python train.py --num_hidden_layers=9 --num_attention_heads=3 --positions="rope" --tie_word_embeddings=false --init_std_o=0.0102 --init_std_up=0.0431 --optimizer="adam_variant" --weight_decay=0.066 --lr_head=0.00894 --max_seq_len=256 --train_tokens=133800000
Each number is 500 + 50 x the weight over its row's rms, rounded and kept within 0 to 999. Layers, rows and columns count from 0. Numbers have three digits each. The size before them is the row's rms in percent of the matrix's.

# layer 2 MLP up, 256x96, rms 0.099, rows 91-231, columns 48-95
010:499498514563605520590478507528536487463469553561573579549562561518568512507499566537524552525475529563573512481623561492490519588548523563562490
007:529524553571598536616497504539535520490502574553580590573558541555558532541510540549514560547500510549544546518580594500517552588519581540546516
005:544522584566522549588535551529554534524540552525593556586496527589565505594547489583501467531519527466522565589507549556557567538509578569556550
118:425485437665419469550475453573454563518491458451473532491511524512479485458498483521502502424437471430469484471466507553569521553481514512537433
108:472499496498536502557497499576515509426516490388557533547549513646535526493500514433577524514524483526526507457542404427457513519515504465485384
130:532463434526404556463478473516512352472470469494512500505572450438449513448588521500497551558500525562544516409507468526447540614547513542469441
135:470439456520423523462494557541528561517508506495511432525553510588532377438470544472482449508523557543529508434551465497398496586493464513484468
011:458474480426407446444482446420477484493483454435441417472467416480435470471466438455447445449458460431421493488431447492480459445451481458466468
120:468439586498532525509511499487468446388370520504599501494517446472535480540474570475457527572488524505554468451502461449520465522532525481457495
008:465482498455428455418451482475475454504506457440419419424461448478440514478463446440450485463495460466396514467423466473465449421424443433442473
158:508437439591557485501443537537461570568474467624527506526575523460483524492519617531566464501449545479479427433586466530419463498397426491483407
003:516494617494435480484515555541519527541586482446479439495488435583423502508456490437474516455535475474385553497396559571537586446435567444460501
105:539475480535575502508491503503507513331426475534528439542528535566418484417440612497465524499469473531564506475564436426557537446475538483483439
101:543495535485433586553445426491489477503458580531494461496497453523520496557534507464517375458549520538514462532508506382477495519472503525567506
126:471488476479497530516499564558498549447408501465546514514501504516598461478372482418507452534469477537550470513573554555433443498470560508524420
143:403440414579404581502520597548490468527497548463491425602505470489545480527539477493496491486561580479499452464515488595519470507467460502489403
134:515438494491395526517561435437484468514501545505465456491482471352496438503551490467511465450466509533505505502567455591448510547572489489470446
154:483484476549507478480504550544540400496450559581546495546488470575585454533465428447418522579514426512502488429532439602484436590550416531493416
115:461465428498445531522477566481524518472439491511473475481504500540556483479381559495525593571523536541487378482539539524517555464579489524507517
120:420508474468525485456536456550553459554478533485570548505591427482606507524481430462444384474487441576584470570512517474496441513511434505535521
004:493450562399454441456451470450487498518531452455487373449471402536457507512502417463484447438490482398442499514387470511529513396457497470476450
115:564533414460517497554526543561475469532409486572528471474512499415563499458499545479512552493541493555468443405506570584376493557479506581528453
107:541462438435560527468476457533525403455476498504538462443529467475543513484449474481527531573606486506592540416575489528448554569595450491507502
007:578543586517535541523548564546531555569556554558537560549521541556517544574553468554552499570584549500541572568461544555557555482525534536498558
011:515499509580601543591485528552547501483475546554569574527558561523583507502514549533524543515480542560566515502615539501505532576558533568573486
004:535575560591546557512554570577546517522492591539469599537518490547543563590539467594500520579552535525464620557543551480498525521496488568527543
099:401477489455510489544380499490493478408509446495484458542564402444523475531444547515421561524465539507444411474593543453515522511578541413525589
128:454500547546538436555485597466555533505496531479518547551475512584514497532452499430505552557521539493459462467577514500474441452549471507626431
008:484504490591584525586489520531525495453460551543547579520550565506552478500488591516526552523487552573548494472642535493484498606553515547551503
156:452449530446527446495443542465569487459477505448482502506562407316633468451544467476522522513473523597579470503561549487489455549488568562516468
011:460468494564606496575445483515527468441434544546555535531580534490564502480490564513505549489434520576542505465637530461457496583548493552562442
004:541540522547565504577489553604499485526544557561594584480507602571545559560516514571505513555557500568523529522477576455543530517507506501514527
141:512479457488459451438501379509434555559387501493461482519544514454552496488443428490480538461424494453524506484506553575460601526586522565488450
117:476530525508505445436408498428582478442460484516456515531560538488476445539496428457553517485468473532516572477514537469471406580546531539549457
174:495454492517542415569446424512515510485560473512552486441530594436503525468425496523601556621427477523489417414611516529469453508559520604583490
135:466439430527517466477486484500355481474447587496554597450507483436546573472467536485531561483535534471492526495549459473533475572605533606472520
069:474438496492528477480498416546521477453490583440429542528524497416463474489510498530510485464524434474558526505573470548503449549536700524500490
132:443555500504496475470487495475462470538446577475556490509568598646568502492463438464453534497489562504406437501514474534461494543508419535622410
008:542513564547591525565496527549527512518540568580586550537556581551545552528514553539548542541533537563577521503535572508538553541557536537528521
079:560446460489465511491482612491466459467543548509520570541585487560462516567476546486479556394508512573474487440535488581429373609551483553557506
127:492519531561486462567496482557522517478464555505447513545567432472608484614494492507537543482444470588535483464567559556505513530591363520474367
062:447528516541497511511489505531516500446526496499538564491551538434482459394507489441497515467404550595475470482569494551480376542521559479423441
004:534510452434399494445605478485467569531531442444493421532451453470405469489531492506534449469542541452515472542421464565523498416505486492463548
117:551470502462534508490545555509524494535435601412505542547566482490564484504523537489394492394447470549557494523583527543498453524513586533557487
139:456463538539521495551445576509516436480473471466455509481527533530607474485451403537474514577563591551449420475513599442460432527512408469606407
007:577542557558595553564513565539505539543522531507578529565519552518555564567544536557527536536551556526570573549565559530554547516519506563539538
127:536541368540513541444547563417450516464437486428561531468535531479485485426479417480534436593486510493481458521581530502470408563535525498528520
007:480492469584598514565477488543537489462448544539526568500556555499563499457487568518509576498465525597542479455642524460464491583554503545550472
005:593547553496451568515559584528524580584574490491526518552469501521492523601525485513520497529596517484491570573411497584584573462492560479487590
117:556497483522553497525410484543516505391508511497559477551510529565445420491480583453484495500490555461526492437507384528439486598520478514559461
134:487466452564481516523466570571493597492523490499521487514592556601548525464489456457458454526542538583542473583541499509511548466414546503509488
008:460485489576598504576460493530518469447445553540536549504560531490590511480483572511492564491442511581531500446645531454445495593534496534553449
003:473472636568579521545466482478455454472473588547560481507507485554496556577452519580455535489527483563463564526536574394472598495494477484540487
003:498550500601471562488564557570620537520498548511409621467491454521589472527515503538504539528509505568472504492529457548515556564570578495499544
114:505522563518537410487385379483523461429443513522463459465557483456523501469498604459579488469449487511516371417518518554523470548538528594519506
004:430457517463575416551368447479485396427479557581525523486554506536514518490427541497471514513435427541476500412555566386450492553482504477523429
132:519554487594536477555469458554541523469458505530480400468590474548517564408451488416418413577485517499479408520514478518431487480424454503470493
005:563576500505484565519586540557562541555539499529540560578482531538557488545542523566527497542549528499526517578506497618575558544527587529543568
128:439486546482476517578503431531482535478442519474477516599584457486544519496491510482477468435475605508483464482511475440467464507592479499451540
112:442470454529541509550493440603629518503488567459567398428539511467531457482422505471503462464471513481584441508499537504523511484432476642539527
003:535513511445504486537498473516411488512563491552587483479473613528434541572494555513528517518605449541496415465375560471522479503481508398456558
143:540407509475473488355515545498497480543554472516465425564529492535500503430446503499519539464565448448579520498575470518497546543580469548473474
007:441460452553588492560438475503515445429424527518510528505560517488565484440474552490476535474413506557520475441652501450444469588532473544553423
004:469525447578548510553503485517511504437445547499483584513537560480522485480465588535498579515470525604504474441643530456447447619551523518529527
120:544494522530465495480433554498545461472391633433464527440511496539468457479468481452544585522404416501507526524510625522499414566526492468572432
156:513506424583531503480504504493375443488485547513535613450496552485587503598538478435489520484441516566487474491524496486455533530575405472536434
158:454462465552477498552518448507498417531411608468544435545518448498529507475585496493492546540498409495540549505534531521449470519583489500452391
108:485525543468570468544501491559610416526479518498556418478506575438498439423461490428488549488529545430450483523540474494462480527566564605543408
130:556498419539539396563556508521534516432439422452471527451500600440461459479509497518573545524475479540523474474525546422517435492601487585477491
153:531479532500440516586544541503443506472528591529522417522542473556533524456477505538551437551573506465363499488542525495546571558578516622531453
005:516515535555617553613458523535532470473503557563596552577563549528557560538481575544488555527475475554551538483602579494516568585531560527566492
104:509464532533493539489433493564506483442453558546476551580598426514537417538512468526466473398509537539601471428517532438396419532553415497506549
133:510464533520429499500439463527509452420456522431547490449572480638469403552540450503579556523453472514530535446508452473465423578522429541465498
049:565500521505465512530413448508413540460512570474465500565548455527486482556522439431490568516451491584448416421520503491489482519550517540492490
104:457553490427519508522500522478464427460427467538508450563483380451558510499478522453522616611531508422561412474559419534548452478575474505431458
133:474454477471475499492440465492446452438458537512508526466522465487583430519452588452504545484496575478452463570601573510458435486534462515574388
115:425556596418539526503492497537553407452440569429548519461562505506558425426457511453472522518465486522435538552508493447483508501560494408451547
011:539527518594597557583518541568539531497505551530562557550548567518565533528522574544529571515509546582553517504599557512511545576549539553558519
152:555501488538567443476425427524552520503434464546482630474490483466568427555446474500525558479417578507544443483591566528427548547514541534498440
007:535497504436395491436536506450470540577540467449461423493449442504450494506510430457493443482541492422469518540364457558544496412449484461435521
007:449445500572598516575437483509529456409426497553555503511577540473528500490492568500506530491430476569548479457593524408446516539558495535556436
106:524485447510587460428451498551425446472400553534572476394531516509528540597411451570546511530503489497589466461508411496513498535530507548472483
112:434461460515520526474514489608396590540483539437479460592565462371585496560585444475532557524485593445539474447482567540531519518501442590546425
127:458535534515560438538491505455518415374421456541516462515489443468479440466445452513551555559443481500494562497523523462444539555556514643475466
138:511516513614504494542508497545444575467453570526510469513573540451481483530543469534521505563487474488567495437577487557451423423498411483523423
113:433512523518585480543388581541507387429539524470426465514518515517564397516516521527514505546539547533497460405545495362479517545544418525614433
005:444480470463391462416509457445509501486469472448428481481473380465478456477457470481425486445477449479426499490449418478475480454473472431458487
115:492393483500547543504528573475491647509430605466500520494542606574577526519464507504465515472518520550444434440542489554420486506469515494549426
006:513521501599575549579516527542550523483493555556535581554550562496542480506525594536540570526525540598566482491593535506493548572579549536521542
005:552539484433392512398564516528538523548548457485432470475451493505455497532549417510530446524562535433466492566386442569553498399495474489475545
003:446488456569444521529497470481579510474429481483499584519502402491588400496474535491471492471461497498489520487598430529490500554536564495535496
146:436450522533490500524490520569472431479393530483518438558499488464489462518523451520566557448498461452554474465519463534495504500636400561516541
007:530517505458407500409541525500471522553543469445434448476448468502429514521514425481487456502564496439439510517381467535522478418451461457431544
003:452466550538537453571457390489516442441502579580572555535552535581538497447471527510511540533444476512530498459561599453474511543505552527524480
126:590470481562524459561476486566517487426438498457498542427549542410526451490444507488577546550568514551495516468575474487490489608513450604478381
102:456458540407418479506433452541544490450473544456494420599505447537563572538441501483428516406552462519532432532539552523454486489523632540520538
124:443470489483440518512528527535358444557479497448556527524555551453547519475395502500515458528571555454414443436613464560418598462534536500559507
112:476488509535501509527431464565541521376479505528542437554561462473452514515414434404514500515477545537519456530542557483494435463567472541633542
006:465455452398449442462444438442446437476507426474472404475479494475432482439460476438460464461453405448462438461423469496473465452456485435469463
124:503549444553545507435417522456497455442458463470460522542538604484603485519436474464559514509537392568480497457537520543459408546484554613473410
006:550541529564535548545568524557558579555551555550540558567518543523531487511539555519561556536562560561565522539500536580550569523568598501481548
127:408470533517598468458432437529518560445441610482487590517488444446590525504530501360450525447473524459536433477467546580475523468484470536511399
131:442541496519503512522529481526506568480488584426478491476539545487547356582456475508547576496545510554459516473578408546529527488483530469541374
124:494463471465531456435470534405571488531510430494516606453553461532542503543467468482460397428537560599563392497545561414416409526516520510488421
126:492511474442523513522562458532564451492421490441520531454454475494547478501398501527542587519493520394505503402547509434505510478490482572525412
098:461511453479613435581432395483560462467456564533445536473552519488511498457471541545523540457507428506494508531502423470494487483547526588594464
005:479489506460439470394483516434457438465487459441409457467462484464401495498484458445468450482500502420428496476439457451453436435407389485453514
107:490508362487530438455446512514524459407464385418531506512586509438525436538484498533489517386484456570437508521529452521527500483576561429564460
134:451408442556568452576516541437518507460513561489516393479601450527511559432519524455542458547597588498438443528546467435484441591469447510488463
127:465454419482553544581436420557451464513468460485553504534528618443500438522484394428556495533482481533520515485536425500400515574516523490398427
072:535494512497566529562451466457450449424477573459481499523575471487503492539481467485478560463478453510477474405497531574486472471599493559655494
003:548587607575554548526489581499481485529517540491552494504474519526550536577482584511474543511563511543448593535572539510540594527451471498518547
175:522409475576459453503510470537476406519434461508500566440551499481519436508495520532525556479475453557504497404491468507510553518556442576556458
006:546545557560563536542552506524533548534521565568544576573534545546560525540560501557557538555521570529566545549546546533518517536545550557510541
005:449485398483473457487465414487496478466447446423433427433492465447514469419472529459465537420430478526430433452559448460447426511456463485506445
003:533538448479447494477542512538533532496471517469389586521485452494491445500521378594468436553525502458456543576473459445459445468503424553512528
108:378404502580475463528489524501472483466515502513498409436510510427486463523578494401540507471516559533467509582501495521511481596491436526523464
128:444384515488378508566533549517476479522525531491521432574564485561513503427503498477548401411543502491489493534565458508441533457510542462533560
005:477502538601553495550516489527559524460447586499515571541556489538582476461509499540492524525475568517536570518624547460459512549530483591551481
151:428479453514407490481505486560440493552510541496571585541498541501520544523449533537540592451486540501490532421598501521473412450503457504536424
006:448499452453400472420486412433481465480452449441440420449454432456473473468487469470463486463475464460410486502454430464484445445467477442468475
120:525526437517489514464498616576481505574487429490540530561493505492554508472416542481470602533528518575509474475560468415526547589527558515483388
127:533517487474450487530378378474461486530518589415560571550490490461565478506457528453498479513502509386522474478495455538558522540571442631558435
145:565460493545432432405549490571451503471518552507572556508559513445465480420551567509549616480450485494536528523588543436499383522538528477545480
139:630506525517571462507571490550513459449397439510426546474515477417507438509491548547554516578484535517561523519568489373429478505557499474480497
132:561502419466578522464500544530472445601502522570395512472503509566551423512419538419521459497548568507573512480564504497480496491549476524490450
128:470515556528445445526473445467514447365502526479509493517542593414468545573500468425517528536542462544467554577606564451430472609538575532497439
007:429459399444448428472461421430430446455440446452464448433450462464466434429449521447470472451450471456460428445513453462455406507454461467480461
007:586562571524490567485590560564535592577570524489502525554492538551520529579556489534553537529595585505511570572481520586559537490513549518486574
095:554529549478472569461413473492473659423454560467452582556484498507497552492484495424486598510467454551448446475525525444531473448576533498574511
004:416465502420478413463451446440447477460476501506433464454500490474427518471428533452487546515459444507466447364462528464453423525463501409438481
128:500515414488522475549486548633553527475449534513490498567511498478462445474520433485481475477463481494493479421552449506567529492509558509517447
004:533540585510467560403548575524535520581568481486438451518485471499463552554567450470552502531567529478492532531421456586535576433500536486429553
128:430516567366521493510449522455613494468450547439508460588497470541597457467479441466485531543491467570481590505551509539482463522467432447466541
003:471471480491421449449462482506521488536473488412462447418450414492527514484481425458453438475490511484427591534445443416487468406464439528473426
053:542489455518559510499430515568510510459446486490580569507554495447546543540488572498496543456501461521526470370504461475488431464529501522532525
125:489468423524513572359507419485467494506445482447534522504544414380496445534484430533513481523516452593516480403439532604461481508557466614471517
114:547581473510513494475490444559400532508489482506514580503605555539532476539507416532421429608432486551560488455516463489433549449601471549549520
135:521402481486596546487488429535534390436406516588485448490539467544483446465440459502546534566490498463503551448513496439490541537508489597464465
007:589551535507427575479592556524539552583562477478501511531455524540510498554540465510526458536576544436533558583417505611596557451484542511483594
126:497510478506494546618464520475521473318470571502546477472545500405503445434449495378504421579525603529479492520466509472445491528521511462521555
# layer 2 MLP down (transposed), 256x96, rms 0.0648, rows 91-231, columns 48-95
004:532478445470421529404441565438537441507407483522471492513514482429507475486547524429498468487488549386456453506421435495546515422519478439463569
004:476508430422420566417521515458478429465437432459451442475517465409544449443543498427509456485532520399470413487430406463495493402526472382436597
003:430565463428433579497477507483471462447461489405468505513520499436454477418515423475521533579514506434492430415473429509418495428500461527396581
116:470563497546596571497465487477544573472485561509576569416491387516576474464424482459518499516504535461426480548464523482527460484541530445486562
100:548579492460461495539509486520458513495532464467506533523433466525485520516592476469548571542418494512503485470430524424543473450492507436522439
145:431570523517509497493561512462532588509433501505513469506399581538484564595472442487390481487468529434520544419499462587506562514431490502538497
112:502471519487575509525457447452521492457471509557491398437456490492446423447465504435408532471485475559555521553501499447602467522548568550502572
003:503563468440555571572536427564462501429557512459457463498441524561544457424499479511533479547532433530507456455554519539425445502483501545428520
126:410507551516456553488448476476476473522570470527560495493501541503519487565531485446432416490460551464500514494449479558491616394430523504540438
004:546433412384548431569632506525360508471550488475460529456510545442538473563474488533467467454529485604503498477463494445468530476561520468551348
162:392423537529508396506469500425447588545555570503498463526546517562507489481472474415512481505492456575559531459546493419431480569540434473527429
004:575548507482583565531562534562474561507552489524531506514553579516604494500526521502530485542529461555583516552526470525441521502556535490533461
106:460517557476471461480522414528447486502462451466500598459537461528562540593464373496408406520567482530475582500532473512557573455462477473482449
094:417550508480510576462549453525508437514478548458445506442415548542514491533427455461500530475455609476394511481447526631565479506549517471554486
156:455526520429530629525494474512495555528411455524457520520504457500559401473414352478526462512399506483565456508528614553474466506477567450495415
162:482397487419643519456476455484567503405463512530522534420472458454517449501418498416462468527498487591463502534414536538457524455495559521489569
112:551434522548411501482524436479503542534588438517549491498442470395423486516559451465460433424557486486492588536451384525528631472441503462531547
146:506501427559509443436445470526491430444488516568561525487536429643571469471437505363467485535543524533538509491554397608432484496471477477535440
113:460496488541394503514554486585457460580484505559436443585452476510529536512487532519518520499488491483507481545422489582476531447552426536424626
108:483490520430421549581484476467575629545487515523502479418475560506540513484389560548550552488470512444484540557560573472530621508585509416494438
004:537550470483541474582592490536417588496562570510473515483543576478609524492529472500496516532529492593493453548520483518391493498527528508506492
101:594530496430513584519512489448515506573529480450510498547429516448521506505477442485496556433586537525546527459463502442411413488510503581470464
083:584473539493493562426445446511516487482538489545459514492466459590466472536498475545546434476546478437531601584472498502517477443453524509414513
004:479489461551526534615603505522434544472595502479520556503510572552519533532551517567471546500571536589429507501470558514500469555553514549541486
007:485453464435418449430410486417498447481429467494482441489470457439458496479471470433474443463435443439444455477424416472463464417466471451472488
003:424514419467473522570578524496440430477596481439510537520520524456476529474574496561522516514606550491448448376425475527576489511524503615476493
108:396488502490412563416485525514468520584538430555466512506512496520505556502517572564456506418500485489452565517422469573523579501426480388482490
106:490463622457477382471500576512465464535584557491515497484473491435509496514472443512504561492579519493464394426553458485495477459532505455537442
004:548501546520509567395442597481608455590454497538552539560534505519471525541509540489529513541477549455577564553462514545596562473537540507545582
175:524500465565555508536518480562589547493551488479585503500584568520459523587440465539502517508514497455424479509530490545515510436536473542499513
006:521508406444418498414473521409497444501435485492496509483503469411515474487518493421491440494478538378487457487362418507517457407489445454440544
003:538498524480486500493586602478490563488492461526471507493536513360506537595516525528461553458537559549459515527485488433522591484568559398565495
145:680560446416474504549519466535508536539358534511461556568479443491492492456467511467462490459491541409473467409506491550405536446544507382527482
142:442526487492464532366534474510546581574514420541439481493477464481479496507507430562492462463489495502570468528460548476549445490466577523473513
204:595474509473434428543492371476509505453592511555541535501658547458407444543473534468504493537502463542464496502542519505551536473514515547486446
133:437576447523489503498487468445410549484449492513483502501526498488541483446506433541529509526481507514504420497455491408533489518484516490539533
059:474544534566544487562449522519435474467472533437516526553474491538494470554535530466506466547490504591415489508438564433445588529519367481470448
136:636566551394487551493466506415542489529461459596478445442509521573487488425502427590505569507529642463421488480425506517480492523435482447560443
003:541447397490478543473552556439424538494425475480449558460537544385548458562536512487424522437508594514469496522465464434481533459529479375552519
068:420495522505522447453541432563572454546518484491497449510421607482565457456525456466580488538478574438484502542451486507500547444510476475512452
122:441402529537521450477603464466500547508490465482549411499494468529417473488568498481426431512501502518467525579440512547521563466501555443583583
056:549458497523518456504550490458475481468443507430512428497422444535520457544542481513490435524592467432529506518419476428489593506496437559590545
006:386521494533487451449415427481507462456448479465516445443449425519444434415453462478469474500424416433492440455498528531474417509423433531442459
148:426542457542558472541479461480495487459526473534527434484423502472477498546453457483640524587545598516453480510432437458502521560518365479457504
163:474493580486496528565475529498510465514540465557437490479443426530522522475499488571524532478596535553494398487389574519461501500470462365554486
003:482520464448434392547535429527561542543501573556385492477495513428588500480442516471512514512490470599409348522451519471496484496558484434441474
119:449527422568447575455562593469458470507635469400446457550511477517470491465483396471477528539485499548553503514554465488512397503475509474454507
004:546525562487517493459470578458568479554471506568602499551531486498505521575566562506565507511484545446562582511484493562595551481521553500575539
004:471464505450532449511485395602524538469554457498402443496423473555514450442447480504461459502491400531471455472567582469405420524446520541435413
123:476498577542518532465576445552443495463480525420534472466458497470601603407469433478478548551538546473461552541475561491522479411471482515369550
140:499549515467524421449529476505487410408493565525479459541429500454448483471493560595577600491444498441464484503470476435455463495572462417415464
004:497461467445431464385453544442507445545439468527482497487489470434481501539519516451513450467439514429489485523406406483549509424490503459495508
004:463526452442512525498575575534459532504579481466438568413575605379580487522512507500516544485527615533514506420464449533507509465577505460458523
004:560495588478590530539491511528481484501583496501562516579479491587437556527536500548597518548522513450550603461562521540536514548471565634508503
111:509546518567490536534588491514459535410481480485511443446483523611424574492532612477477447504512551470438442492452481540545471492479508479395534
004:595497453499492591465577607517479518533473487506467575504569557393569487557590535503482540498569622506521514547484460466551568473569506426509569
128:494467571447513492563503534450583533452477522521495464450498487504474424432550489476506506428600499604449535461527498456558437488521540436482530
004:502550585534515548544365467553582517493528529498509501538453462583450507429474463524533518569456415469524499483563503518487464517426492621399503
124:505471499511507530420455520481517481515585554533449441498458466470487491557515510453557515489533406569570511613420558521461544460495535564486471
112:481450529416449522422495570456448519464472474553459514548458514537585513533556462544531470432513532522492606464509466456529473454650477374417462
003:523463529519487496429528515496489542496429450515414462430497485397509391538453531445384534423459540486521518544499523392485575465494494360499450
135:432485502374513487568494385530580490502523561466552539597514469440546455574462526535485496510479514527525458500459521471448613591501534527517440
004:585532479477454485452439544412568485564469535554570517553521492462538583566536557466566470516460526456543511541427432525555508446504514519522550
004:456481518465483533400430537489530401516415424483520457511457411479439431482507518476491467473490509393513525462470492503580523455485483459487507
104:459469525519466524441569509441520524520508527552461503407483473565421491509517461463581470409459476521486472612410614561493425444479534466547484
149:466458417551445427411520475466491516511564499441544458508487524595505493533452476476547527482513512546507545506532516443430465634499505481518506
159:396427432564524458499531474552452483473504509494500433496482478609514590507528545538543435539496485448483558400495428552512546543486411440480504
113:656555508476529515517498535436508428535473442464434442508506482513446488568536512473423467512555513472489441598391483509465507423504517400509545
149:530467547564480492535512499432433474493481507433508524459536416616466523575462433452477439496574556561459485462468509448536476530557487553528481
156:527437594449521528542496539548524523518515488552570381554519538540621521508534443470485510540631503551359519458415584544541519483496532499575472
003:547456427399431489428464487482513511492484501494386479460512491388600450475508497421484453486493509467452421502505429416484517403508482380422490
117:379542520442569507515570521502570495535502504489502429407494573509599536479445514449554503551465472521418490509437507561552552487498549541510401
140:426509441561410588505470474477497524512500501490527502445512514690474550477486357538504490507435532479555546472479499486467498516400512562511521
044:408451491497500482478590493529526472591505454498531472418406477470446482508492541534507483524529525459534517560508476509445506486514494533533513
120:469517555476517463405477516493505471513459427581507496536526400563452493550476573434489500515547513455499534492467443562543569471456532438453552
122:441499531430554596458422446440420495483468575514554506460520461501523454475496547460473583483514517497570464490486517500456464482512475473551373
132:563506500500463507510424453514457573531547503586491580473588385478536479561495478457379500402458511507520505506488542541472492547534499565514519
004:456516515455451460387435512479576472535428491570514456514491424436530438494499519450527454497439470408561475495487458524535512449476494476500484
154:701505528453447418545450431482409498502567541523540507539519531587471506509568515517451447456453548481509518556460469567491538442538500456493480
004:452517510510538439604533373522468530436541501485468468471419497588476514440411444529462480483447426558498469463527569501401405551473474555486422
004:556485424464449492348491542403476469490469510461551517485581514405547477542514538459505500497487598373534548500426427542552545410535504430496557
095:549513445523412537416423552457449529477528540536510482473558453535497516526582399539483487495510484500480441517477474545525555450498582467443559
105:494525473403609484444522446516497491449504490489441518507509472546466504528505466467518465416485577455540501540430498461470519517440502511513532
125:325540511534530422408557507475476458457475496484494513450420527597438574473429372501553457542529530450533582499469494466532570488460536556482521
140:364478543550568420489542540551457483496487448557411428488481504519604517455465417520503529530513488516479446495399455521535491587499464505449529
120:381496548490488553477506523517451507532600489567378452462372526591526492486534481578502462494553500543514475423489523463591556501395457432550474
003:469505512396571523526449423573470424440542461453454481499452465563465476441532465518564433523475490436518586370557500549468425483426540594415465
102:480478568538485535567502487529447488578472482579503452434440551492518470509543490513498535438555484437466462503427524405467451514532428398563478
003:458435492452464522351457507457501437501410400433579494493519437504447487468490456484498466453439542391541590441492500530545457480435476495481523
004:491480493560555501601458456495434541441554551484544519526418503576392506501461488541465508495498418571484506427519581502463487561441504623500378
004:480468531416505488462421427511498420467494473427493448511427453556422496418489425491540459551458449395480522446526464535467444454421525539412542
146:475465440594620450500463505507536501511481471582502428421533515572494531522467487429436414449522516495466515514529481529554516511551427526426517
004:490523512537593462641548467541488564508584508501513514497476525553500537528462528571493522507508484619520515505531592510474487592520521585549406
005:456473424454447564441486541412413437437410452422488493453501483423462444463525456452454489472479523420481468463425424467477497447484458404458556
145:421436496567393471427557579491441514557597399510498451440538480604495588500486448462419531481550470488529524538449403614470587469476550486538489
104:410552436500491510487548566502473490548472501515515467408530589492472429590590494470531563599533502571395586481405467424399465503509397505468419
115:511435521392422558555570426461398491530527456484580522515574555426474459478526497471448536535481527486418427421539569457461534538521528483495481
122:431488444540434488528536495480419494565524459515525496494391505587526458446533513549543516454463526592556554514458379501514552523533561539384398
003:575501532550521516491491478490519640517464556505483496464552473452587527535498513463435501466445481515503488596527546401450547515523428376459481
117:454574468497574589445513514390486531483529467481463480536498526499544507495500440524568410481495451455456462502493579475442404505485557557427507
003:456497536528533552470506480476498467461464434370614519505508424601448499469503418547522488520486486414588583476545538576505408522437479587482587
122:416522468491576529542527473536399583499540574454530485498494374434419516465543536475549440464541615389479454513421477506422509499512531468471475
143:474559560500527455519447466547549518500560539422450505448522522518550454580471384542493439536527477579439447488597443470539478526433515456504513
114:431524506492496561591523410464466482447554542441442491416493505493547507518472449467438448449506524459530521363407551531500534507463550472503531
132:608517462495430510526506505527471518497439515436403489531509486544469471441538499497542472455522415485503532442450481481507532500544562417587432
091:585437611500504482453570543507537481505506513403534462482454487441552518535497526447437458549522507500432468478464537488528509515415547372442562
003:504483382558506526539557539513472474544514537540459534567480564508486478532491604501404491461553548608516487504415537479567547569534453547524446
102:589527559476492508537524530511462503612603624491436410498428457525479564487489547406408466606451467539527464599535528491518486538414474522435540
135:514538531497525456498611519522469573505503534464574483510465463532559528536469500420469531461534444432401425476457571597558492583547543462482470
121:424572513409484575560491534482436497504544511482507465559501589495498448537567394459584419510503476458542553487515434514504535525485543414373545
070:511453518566513438545601559505507510554504471514511403433460495498423504482510604523556511473508560462466446530471492511513475519499495442405475
003:547454515414494504541519466522536580582561472519364510471537574433558529479431512464485485516492497666505455519440460428491522486499536426418451
202:549573445467472504529482486554506479508420553447482476512488486520483430587408496495458513460503491533470496546457410462466543501491471500522528
004:396555451560455585537566541433428440481509527381569537507500504556449510480567514565500539524590545443467491469417490548585461507517475537484631
004:481546554462493427438460469495544457490418530580547433510456414491470467469484489477530445507424408438567483482506501514505502457444510493500448
003:364531507500473511558506484505474450435560479484551479532472443511410552435590472521496538512546471458423471380428521563562449537458475617440508
099:527600517477521399429501449526483515560405434494500444442469470568454477562495465467439405538496518478488576521470438541478463474563543476447578
119:515496521496585443448416526546541521505508464513507545434516487431542392565445524512478613476402504539564593458460527462535588495538520485492471
004:387528423453453553483521536424416354450498468433559512510508499469437538442560456511525495516521507450439463405394388593543439447516473523472570
140:601567520469540445457463517519458554393442492516549528492561470469494567406451492490526530526498495538519502441475512435506427418401429511542527
004:552557542497589512564560518576541504530565587498544530542519510573502526509515528548582524540544543507573543438580589553521542538485553567460552
110:635451519516574536504507515398549512550483484524518551534502546509435406558413512424490403457621509522560561490503508468505462483592549420488557
118:645461509423434478471403454513430500515566505463476557605444396523508507477498534503485453529526540402451557550427507465539529540505478548469507
134:540507414529537476527488557388435471424507477566559513572512522443494508449510483494490398496471526598487453483483629483583450503542581478467443
143:624463437512499513450453598424589550463530527524466560504553370536476526495525480427509423474453597554467535501392486527536544496573476555510463
123:544517457432482556564505511464473433580565547480423457496460541529556505565493454490500512491513501462583507593478570430532532449517518521527494
123:389506501570514511516604460410500495440557487434471471588468612521477482568469452461509527456521425553485504544466566548481530516471476465438478
003:459543633538480508418436535515623459606385494540512475534543469488408505463448479460500507524429484446549490571503560508547558508489503441489626
003:452549470508581430605493425551468474464547492461529461484419480607461466471470474534493459524494387545539490452497523526456401533456497606492408
116:399454459465556530501542506538511411563509457530516437412520471489519415527489499493499485535485523493503550535518442559463457581446480541491561
004:554481492571561599439584583569498472570493440491492534490542556508568438559566529521519531461582605471501563570527519530593572488572522456563522
114:463478528500526491461478535398451436509470452499560505447441491513531596517385586496542590486536572539545487551528527492459459500509497532481558
004:569502420512577445593539459503451567498579539443511553493472541575518528554456523590512500507538509549552522513530560505465432570488480606549421
157:559500538596539527488457439531518519562545522527509529450532471414461478523549519543538486464565464471537448486458463488477550513549496532552442
003:514513445397508414555555522482487466410544499492515542530464530509489525538499470604521512505558496539508461392527474543479451488527571554569470
054:449485512497502471535564488519494483547554527504478469426492519514492482518506476465555456534448557522411517624459476520532563552487535581502437
117:444489521517496511451543521505591510504576523460489448508496542524512494512423573527445476527467569473432575441573475435523514499398522428462484
118:417487510552543377470528455479547440498545485485483408487454500533463554458526493492558530470556506506450547541519515419522471470464564457409487
129:468489526605451471547544459443427475509491487589464478582574497580453524471467442448470412465449497473527512496505380548481530529448523534489491
004:501490509457533482594450414488503507420537520467479476536412484596430530443402462538491471509484405558466474453562532497415444543461487566464430
139:353415442469523499488504492501507563531510508532428490556509509504505479454496452565568555425494459540537548481505485571492539548572482587418539